Each number is 200 + 20 x the weight over its row's rms, rounded and kept within 0 to 999. Layers, rows and columns count from 0. The size before them is the row's rms in percent of the matrix's.

# up: layer 3 MLP up, 256x96, rms 0.169, rows 31-52, columns 48-95
# down: layer 3 MLP down (transposed), 256x96, rms 0.165, rows 31-51, columns 48-95
# gate: layer 3 MLP gate, 256x96, rms 0.19, rows 32-52, columns 48-95
up31,091,182,171,240,198,207,222,228,196,191,200,211,182,188,190,189,188,195,212,190,179,205,206,222,236,152,185,208,227,203,201,195,203,212,180,210,232,194,235,209,135,172,204,241,176,186,157,211,190
down31,092,206,239,193,197,175,183,219,198,185,197,205,209,178,181,193,185,183,172,228,206,178,186,164,210,220,215,186,210,206,188,225,181,214,192,178,181,202,178,189,211,237,180,216,217,194,207,189,211
gate32,102,218,206,206,193,197,210,185,222,225,229,230,200,222,153,199,203,201,190,188,215,182,227,193,188,202,188,203,240,161,158,221,185,204,196,222,227,225,198,190,182,194,196,218,205,199,193,206,226
up32,105,210,237,193,180,188,188,203,207,240,233,171,191,189,209,200,176,195,227,188,209,198,246,189,217,222,199,209,221,207,168,178,206,219,226,258,190,184,159,213,182,179,207,172,255,189,178,207,182
down32,110,176,180,212,195,174,209,182,229,188,239,191,198,193,223,214,197,195,232,205,199,205,235,205,192,151,220,208,205,190,196,176,199,165,196,186,228,185,213,165,162,182,228,187,197,197,168,217,154
gate33,103,210,200,213,216,222,204,185,199,223,208,210,218,193,185,192,191,174,222,191,180,214,195,186,201,189,193,234,187,207,211,227,218,199,198,198,213,221,183,200,193,185,180,176,220,190,181,223,236
up33,095,194,180,206,177,191,180,221,200,201,174,214,188,200,168,169,204,209,167,180,214,198,195,186,184,208,178,172,214,169,215,207,225,187,226,170,191,210,201,204,152,216,186,225,218,203,227,212,236
down33,100,182,225,209,195,213,210,205,172,219,170,194,199,230,199,197,204,221,154,246,225,202,192,206,173,201,211,193,213,191,203,216,174,215,181,173,201,191,185,209,196,216,211,181,178,219,203,179,235
gate34,096,201,191,207,209,211,216,175,225,182,193,229,199,211,190,197,236,182,188,220,205,204,219,214,187,178,204,213,218,189,194,187,172,182,192,212,173,200,182,206,236,146,225,225,191,229,202,202,201
up34,094,204,223,215,169,181,159,170,199,210,195,210,198,190,172,231,177,219,182,175,216,188,239,194,191,225,228,225,221,202,219,245,173,198,168,173,209,217,188,205,176,195,176,198,171,183,215,200,198
down34,097,217,220,208,161,155,202,203,193,203,218,181,195,183,231,227,215,201,213,184,217,213,238,206,224,179,236,201,206,166,229,201,193,218,200,209,175,212,175,207,189,169,188,187,200,217,193,166,194
gate35,102,198,229,222,206,178,200,197,174,192,174,215,206,164,210,197,223,207,186,202,227,194,203,174,220,200,196,177,178,169,203,186,173,242,193,207,187,162,173,177,212,233,220,183,228,202,202,171,196
up35,104,221,196,155,228,220,182,203,226,163,180,193,199,184,213,186,154,191,183,210,231,173,243,226,177,216,202,212,238,187,200,218,219,191,229,229,190,215,208,199,183,195,203,222,211,178,224,240,217
down35,101,186,267,198,216,207,234,174,209,191,167,224,187,161,191,160,188,187,202,209,187,199,187,179,186,217,226,188,195,178,188,205,205,194,204,222,193,200,179,187,194,233,184,212,197,207,206,187,176
gate36,096,210,181,203,193,198,202,192,175,190,214,262,194,188,153,188,204,231,190,226,196,204,172,173,229,208,186,253,209,196,204,202,204,226,151,167,191,209,161,186,191,217,218,214,236,200,192,184,201
up36,100,179,182,193,174,204,192,197,186,175,164,210,209,240,190,218,220,174,178,222,181,184,178,181,209,218,204,191,175,187,225,198,235,186,157,190,194,232,190,205,205,199,226,205,248,190,221,173,190
down36,110,189,188,182,207,225,211,211,178,192,165,217,178,186,208,202,196,214,177,196,193,232,235,243,159,221,187,204,195,241,225,203,228,231,196,185,204,180,209,214,231,200,221,202,191,194,190,222,217
gate37,112,189,183,191,224,202,204,210,204,234,191,226,186,228,201,167,175,166,212,213,187,208,211,203,211,210,182,162,189,210,169,139,189,225,212,207,213,186,191,203,219,161,185,199,231,227,164,197,188
up37,106,190,210,182,200,208,248,184,197,221,241,186,190,197,204,193,204,165,200,214,208,197,197,239,195,210,199,192,197,195,182,189,193,202,224,201,231,219,237,211,215,177,183,194,212,199,181,218,168
down37,109,150,204,222,171,201,228,195,179,172,202,189,199,182,176,210,190,221,186,231,205,185,184,214,225,217,197,194,198,200,195,184,187,214,206,196,213,218,204,225,211,209,213,197,179,229,195,187,202
gate38,103,217,216,185,212,207,214,203,212,215,187,215,177,221,200,218,172,186,226,182,179,209,211,201,216,185,210,206,168,166,210,252,158,208,182,222,198,182,245,203,198,220,189,189,183,195,174,184,229
up38,087,176,187,185,213,202,202,219,187,194,217,197,192,230,223,186,191,203,150,203,186,162,204,196,191,196,186,216,207,207,162,185,210,231,194,193,156,172,187,220,159,201,213,201,217,194,221,220,171
down38,096,251,197,231,159,221,190,212,212,237,205,185,182,185,182,199,203,207,204,200,213,223,198,173,213,169,212,204,187,193,192,206,181,241,189,176,211,198,216,189,214,209,194,200,225,180,192,222,250
gate39,093,205,199,186,168,193,197,216,195,213,249,184,218,224,156,197,206,187,190,195,189,194,210,198,206,203,203,188,209,201,175,200,193,230,180,211,169,221,178,196,166,219,163,203,194,217,207,190,204
up39,100,213,213,191,186,195,193,209,213,217,202,213,215,228,204,240,229,190,153,205,197,205,225,182,221,200,211,203,211,215,159,196,204,215,183,227,169,197,174,189,177,201,198,197,198,220,195,205,207
down39,104,146,203,190,205,177,217,196,219,195,231,200,220,201,180,205,224,179,215,192,216,216,205,220,234,184,223,198,183,233,196,184,215,187,194,166,173,203,203,198,200,210,208,185,234,165,229,210,146
gate40,086,203,162,198,182,214,184,172,183,184,229,191,203,184,207,199,188,215,190,210,210,190,178,209,177,166,183,179,186,186,217,225,205,184,186,191,223,242,206,180,194,194,177,231,190,210,174,186,200
up40,097,200,198,156,174,238,203,180,216,206,218,205,192,197,204,189,197,205,219,197,182,195,196,188,192,218,193,195,190,179,217,219,204,185,194,180,220,169,201,215,189,208,204,204,205,238,213,230,203
down40,096,130,180,191,205,165,194,174,217,186,176,206,185,215,182,211,205,204,171,229,228,202,210,196,173,166,192,198,203,207,195,212,215,221,217,184,192,209,206,152,187,215,174,180,178,180,237,207,193
gate41,097,199,193,242,225,177,200,199,181,223,196,201,184,243,189,210,175,206,193,207,169,175,193,201,219,176,215,202,212,202,194,213,181,222,187,197,181,162,174,171,236,151,186,223,161,192,201,207,209
up41,098,197,189,195,192,174,230,181,195,195,220,212,195,173,201,210,222,228,217,210,187,214,135,177,198,189,158,212,200,216,230,188,216,183,217,186,213,180,223,178,197,227,218,205,209,196,177,202,196
down41,107,223,184,193,190,195,211,210,196,186,183,195,163,165,192,219,211,185,185,204,171,211,213,151,237,211,193,193,229,221,211,201,189,189,185,195,216,198,244,207,180,202,197,219,196,193,212,184,160
gate42,093,213,210,218,187,188,197,200,180,219,168,185,194,212,213,180,233,195,213,168,182,183,206,176,230,204,235,216,239,181,206,201,205,224,225,212,188,214,184,197,183,209,181,212,215,183,206,186,185
up42,103,213,191,212,202,181,225,163,199,225,226,242,235,211,176,230,189,195,214,196,210,212,223,213,201,193,210,224,197,210,213,169,198,168,192,245,177,199,225,167,195,179,195,195,223,192,208,220,187
down42,107,216,189,202,194,169,212,212,207,213,204,163,204,181,222,192,198,192,219,229,205,224,239,203,214,185,182,232,232,193,195,188,160,201,196,216,187,226,201,209,217,201,172,156,200,203,173,179,200
gate43,115,238,236,214,201,200,212,204,196,226,197,208,210,215,168,173,184,199,220,214,205,219,210,199,212,250,215,158,167,195,176,213,207,222,195,230,216,151,193,229,187,219,204,213,174,205,193,247,184
up43,122,195,215,202,210,186,215,229,215,185,239,181,215,208,196,190,198,155,231,207,200,216,202,223,138,191,213,207,175,192,174,220,192,176,236,202,238,193,237,220,224,178,204,218,228,216,196,204,207
down43,126,231,207,211,176,201,192,213,223,191,182,202,193,146,193,219,179,180,196,228,221,205,221,196,225,244,204,225,216,191,208,167,211,223,207,215,237,187,217,201,225,190,191,171,203,192,199,222,230
gate44,089,179,174,189,199,200,198,239,157,191,195,214,212,197,187,201,203,208,206,188,182,216,199,209,165,182,188,203,193,201,207,216,188,195,187,213,198,212,221,202,183,216,201,212,188,183,199,185,230
up44,094,203,197,189,216,194,226,189,235,166,156,204,179,198,227,189,203,190,196,206,209,210,221,220,200,219,160,190,210,204,217,182,214,191,241,212,206,180,205,228,227,213,188,208,172,231,174,224,250
down44,099,212,173,217,213,180,197,173,200,201,176,200,189,229,220,225,195,223,182,183,214,193,224,187,237,176,210,209,193,229,207,217,193,173,217,180,194,201,239,198,189,199,187,204,204,205,195,184,243
gate45,096,207,204,208,226,214,184,223,198,207,207,209,190,219,179,195,223,212,230,184,155,163,186,213,184,175,187,186,211,185,185,197,170,231,200,212,203,170,188,146,182,189,179,187,212,207,206,220,197
up45,103,153,200,217,178,202,219,207,214,219,233,179,186,156,220,232,174,171,201,217,224,185,230,217,176,195,213,203,207,188,227,214,182,167,226,212,189,180,176,201,210,188,197,165,219,229,227,207,183
down45,113,227,220,210,166,220,186,172,189,177,222,175,180,173,225,228,166,182,202,182,226,153,196,187,200,213,223,202,174,234,203,185,206,200,220,193,199,190,204,238,207,205,205,185,175,229,222,202,177
gate46,115,216,217,191,181,173,197,141,173,216,192,183,180,180,207,170,235,203,227,233,155,197,209,185,191,212,232,205,225,213,187,235,204,221,209,219,207,222,181,200,197,219,203,155,210,252,199,187,206
up46,108,206,204,195,251,195,221,184,168,227,190,166,210,198,204,199,199,207,178,182,196,176,174,225,207,217,175,212,229,219,221,233,198,238,218,212,225,206,174,183,185,248,219,210,251,169,192,195,206
down46,105,155,209,211,184,221,197,173,226,196,179,210,200,220,208,205,189,184,210,174,202,189,205,217,184,199,237,190,210,179,168,203,216,189,207,215,206,193,229,200,201,181,203,174,185,211,189,183,234
gate47,111,214,195,207,188,211,186,170,175,181,181,252,220,243,188,180,207,231,166,211,216,199,186,200,206,179,165,183,232,178,219,197,221,207,165,170,171,229,172,172,192,216,224,190,192,184,191,217,210
up47,107,167,211,201,205,179,197,185,197,208,174,233,179,220,198,192,189,178,185,194,216,188,200,207,174,198,172,209,227,220,253,194,213,200,190,199,221,195,198,193,221,192,229,200,200,214,182,166,199
down47,113,233,230,194,203,183,205,209,216,194,183,177,184,164,210,206,202,208,234,192,221,247,207,219,205,246,227,224,180,228,177,207,187,206,227,199,202,178,207,207,222,175,195,214,231,205,202,177,166
gate48,094,203,195,203,210,160,195,189,161,202,191,240,210,212,170,211,217,199,212,211,172,226,176,174,214,196,221,209,216,206,218,212,179,198,195,193,217,203,202,200,145,251,213,214,221,188,185,222,223
up48,099,217,197,197,204,192,170,198,189,201,215,186,194,186,166,223,222,185,194,222,153,181,195,184,198,230,196,202,210,201,217,211,198,191,207,189,209,216,227,250,209,207,211,202,213,175,187,260,184
down48,092,149,243,211,209,212,191,189,202,244,185,186,209,213,196,209,183,226,194,194,175,217,199,197,232,177,213,174,181,214,209,197,192,198,219,201,207,165,199,190,205,213,198,221,174,188,205,190,184
gate49,084,185,203,207,206,176,165,210,193,207,213,204,166,191,202,211,198,190,216,186,184,208,221,206,189,183,183,228,168,200,217,214,180,210,188,202,190,189,174,237,200,207,167,176,226,178,154,206,235
up49,097,196,202,209,134,218,237,182,198,205,209,199,206,215,179,203,193,187,177,202,226,213,221,168,224,222,167,173,186,222,187,178,223,173,190,223,214,224,171,181,221,242,212,224,184,194,208,190,218
down49,092,253,195,214,177,197,234,197,220,174,182,203,202,226,213,193,193,193,180,227,210,242,218,190,227,219,218,191,181,180,196,209,199,196,222,220,212,206,230,183,215,212,198,207,202,205,180,192,260
gate50,102,189,214,191,197,213,194,194,159,223,185,184,207,224,188,150,227,232,183,167,189,206,172,198,223,156,206,216,216,210,217,207,185,211,230,189,192,203,188,200,199,222,185,203,201,229,176,213,229
up50,102,201,187,226,202,222,218,198,209,188,199,207,181,234,166,207,208,200,182,205,224,175,215,170,222,223,156,219,211,185,239,197,214,198,227,219,231,233,238,217,190,178,214,215,173,219,206,218,213
down50,113,171,249,195,201,215,212,193,177,204,177,206,191,218,220,176,203,196,188,226,206,189,213,225,229,186,200,196,219,181,212,180,217,223,215,210,197,189,231,235,205,187,189,197,213,211,195,195,229
gate51,093,190,223,212,189,228,174,197,206,204,190,182,201,216,229,182,199,222,200,164,231,207,195,231,190,181,188,197,227,180,191,224,212,220,200,230,217,162,176,185,198,200,234,219,220,214,197,180,201
up51,097,198,217,193,219,204,165,152,181,146,178,194,217,206,213,211,220,231,195,197,202,198,173,216,176,186,215,215,221,182,210,225,199,242,189,205,185,206,179,201,179,197,198,213,179,211,202,204,190
down51,097,171,207,211,231,211,166,167,186,177,210,201,202,172,209,201,222,209,181,172,189,178,197,200,170,201,207,195,228,198,214,190,213,208,198,201,228,180,183,144,197,191,188,205,179,200,190,234,169
gate52,112,195,210,193,201,181,173,200,195,201,234,194,228,201,244,161,201,191,211,233,229,186,214,182,192,223,179,184,177,211,180,200,191,220,201,213,235,207,228,191,215,212,203,189,234,212,183,179,162
up52,122,181,182,233,204,218,211,226,220,184,215,186,156,204,183,221,220,202,219,192,160,203,186,222,190,178,234,205,200,196,216,198,189,200,181,225,214,207,177,220,201,196,188,207,185,226,244,198,218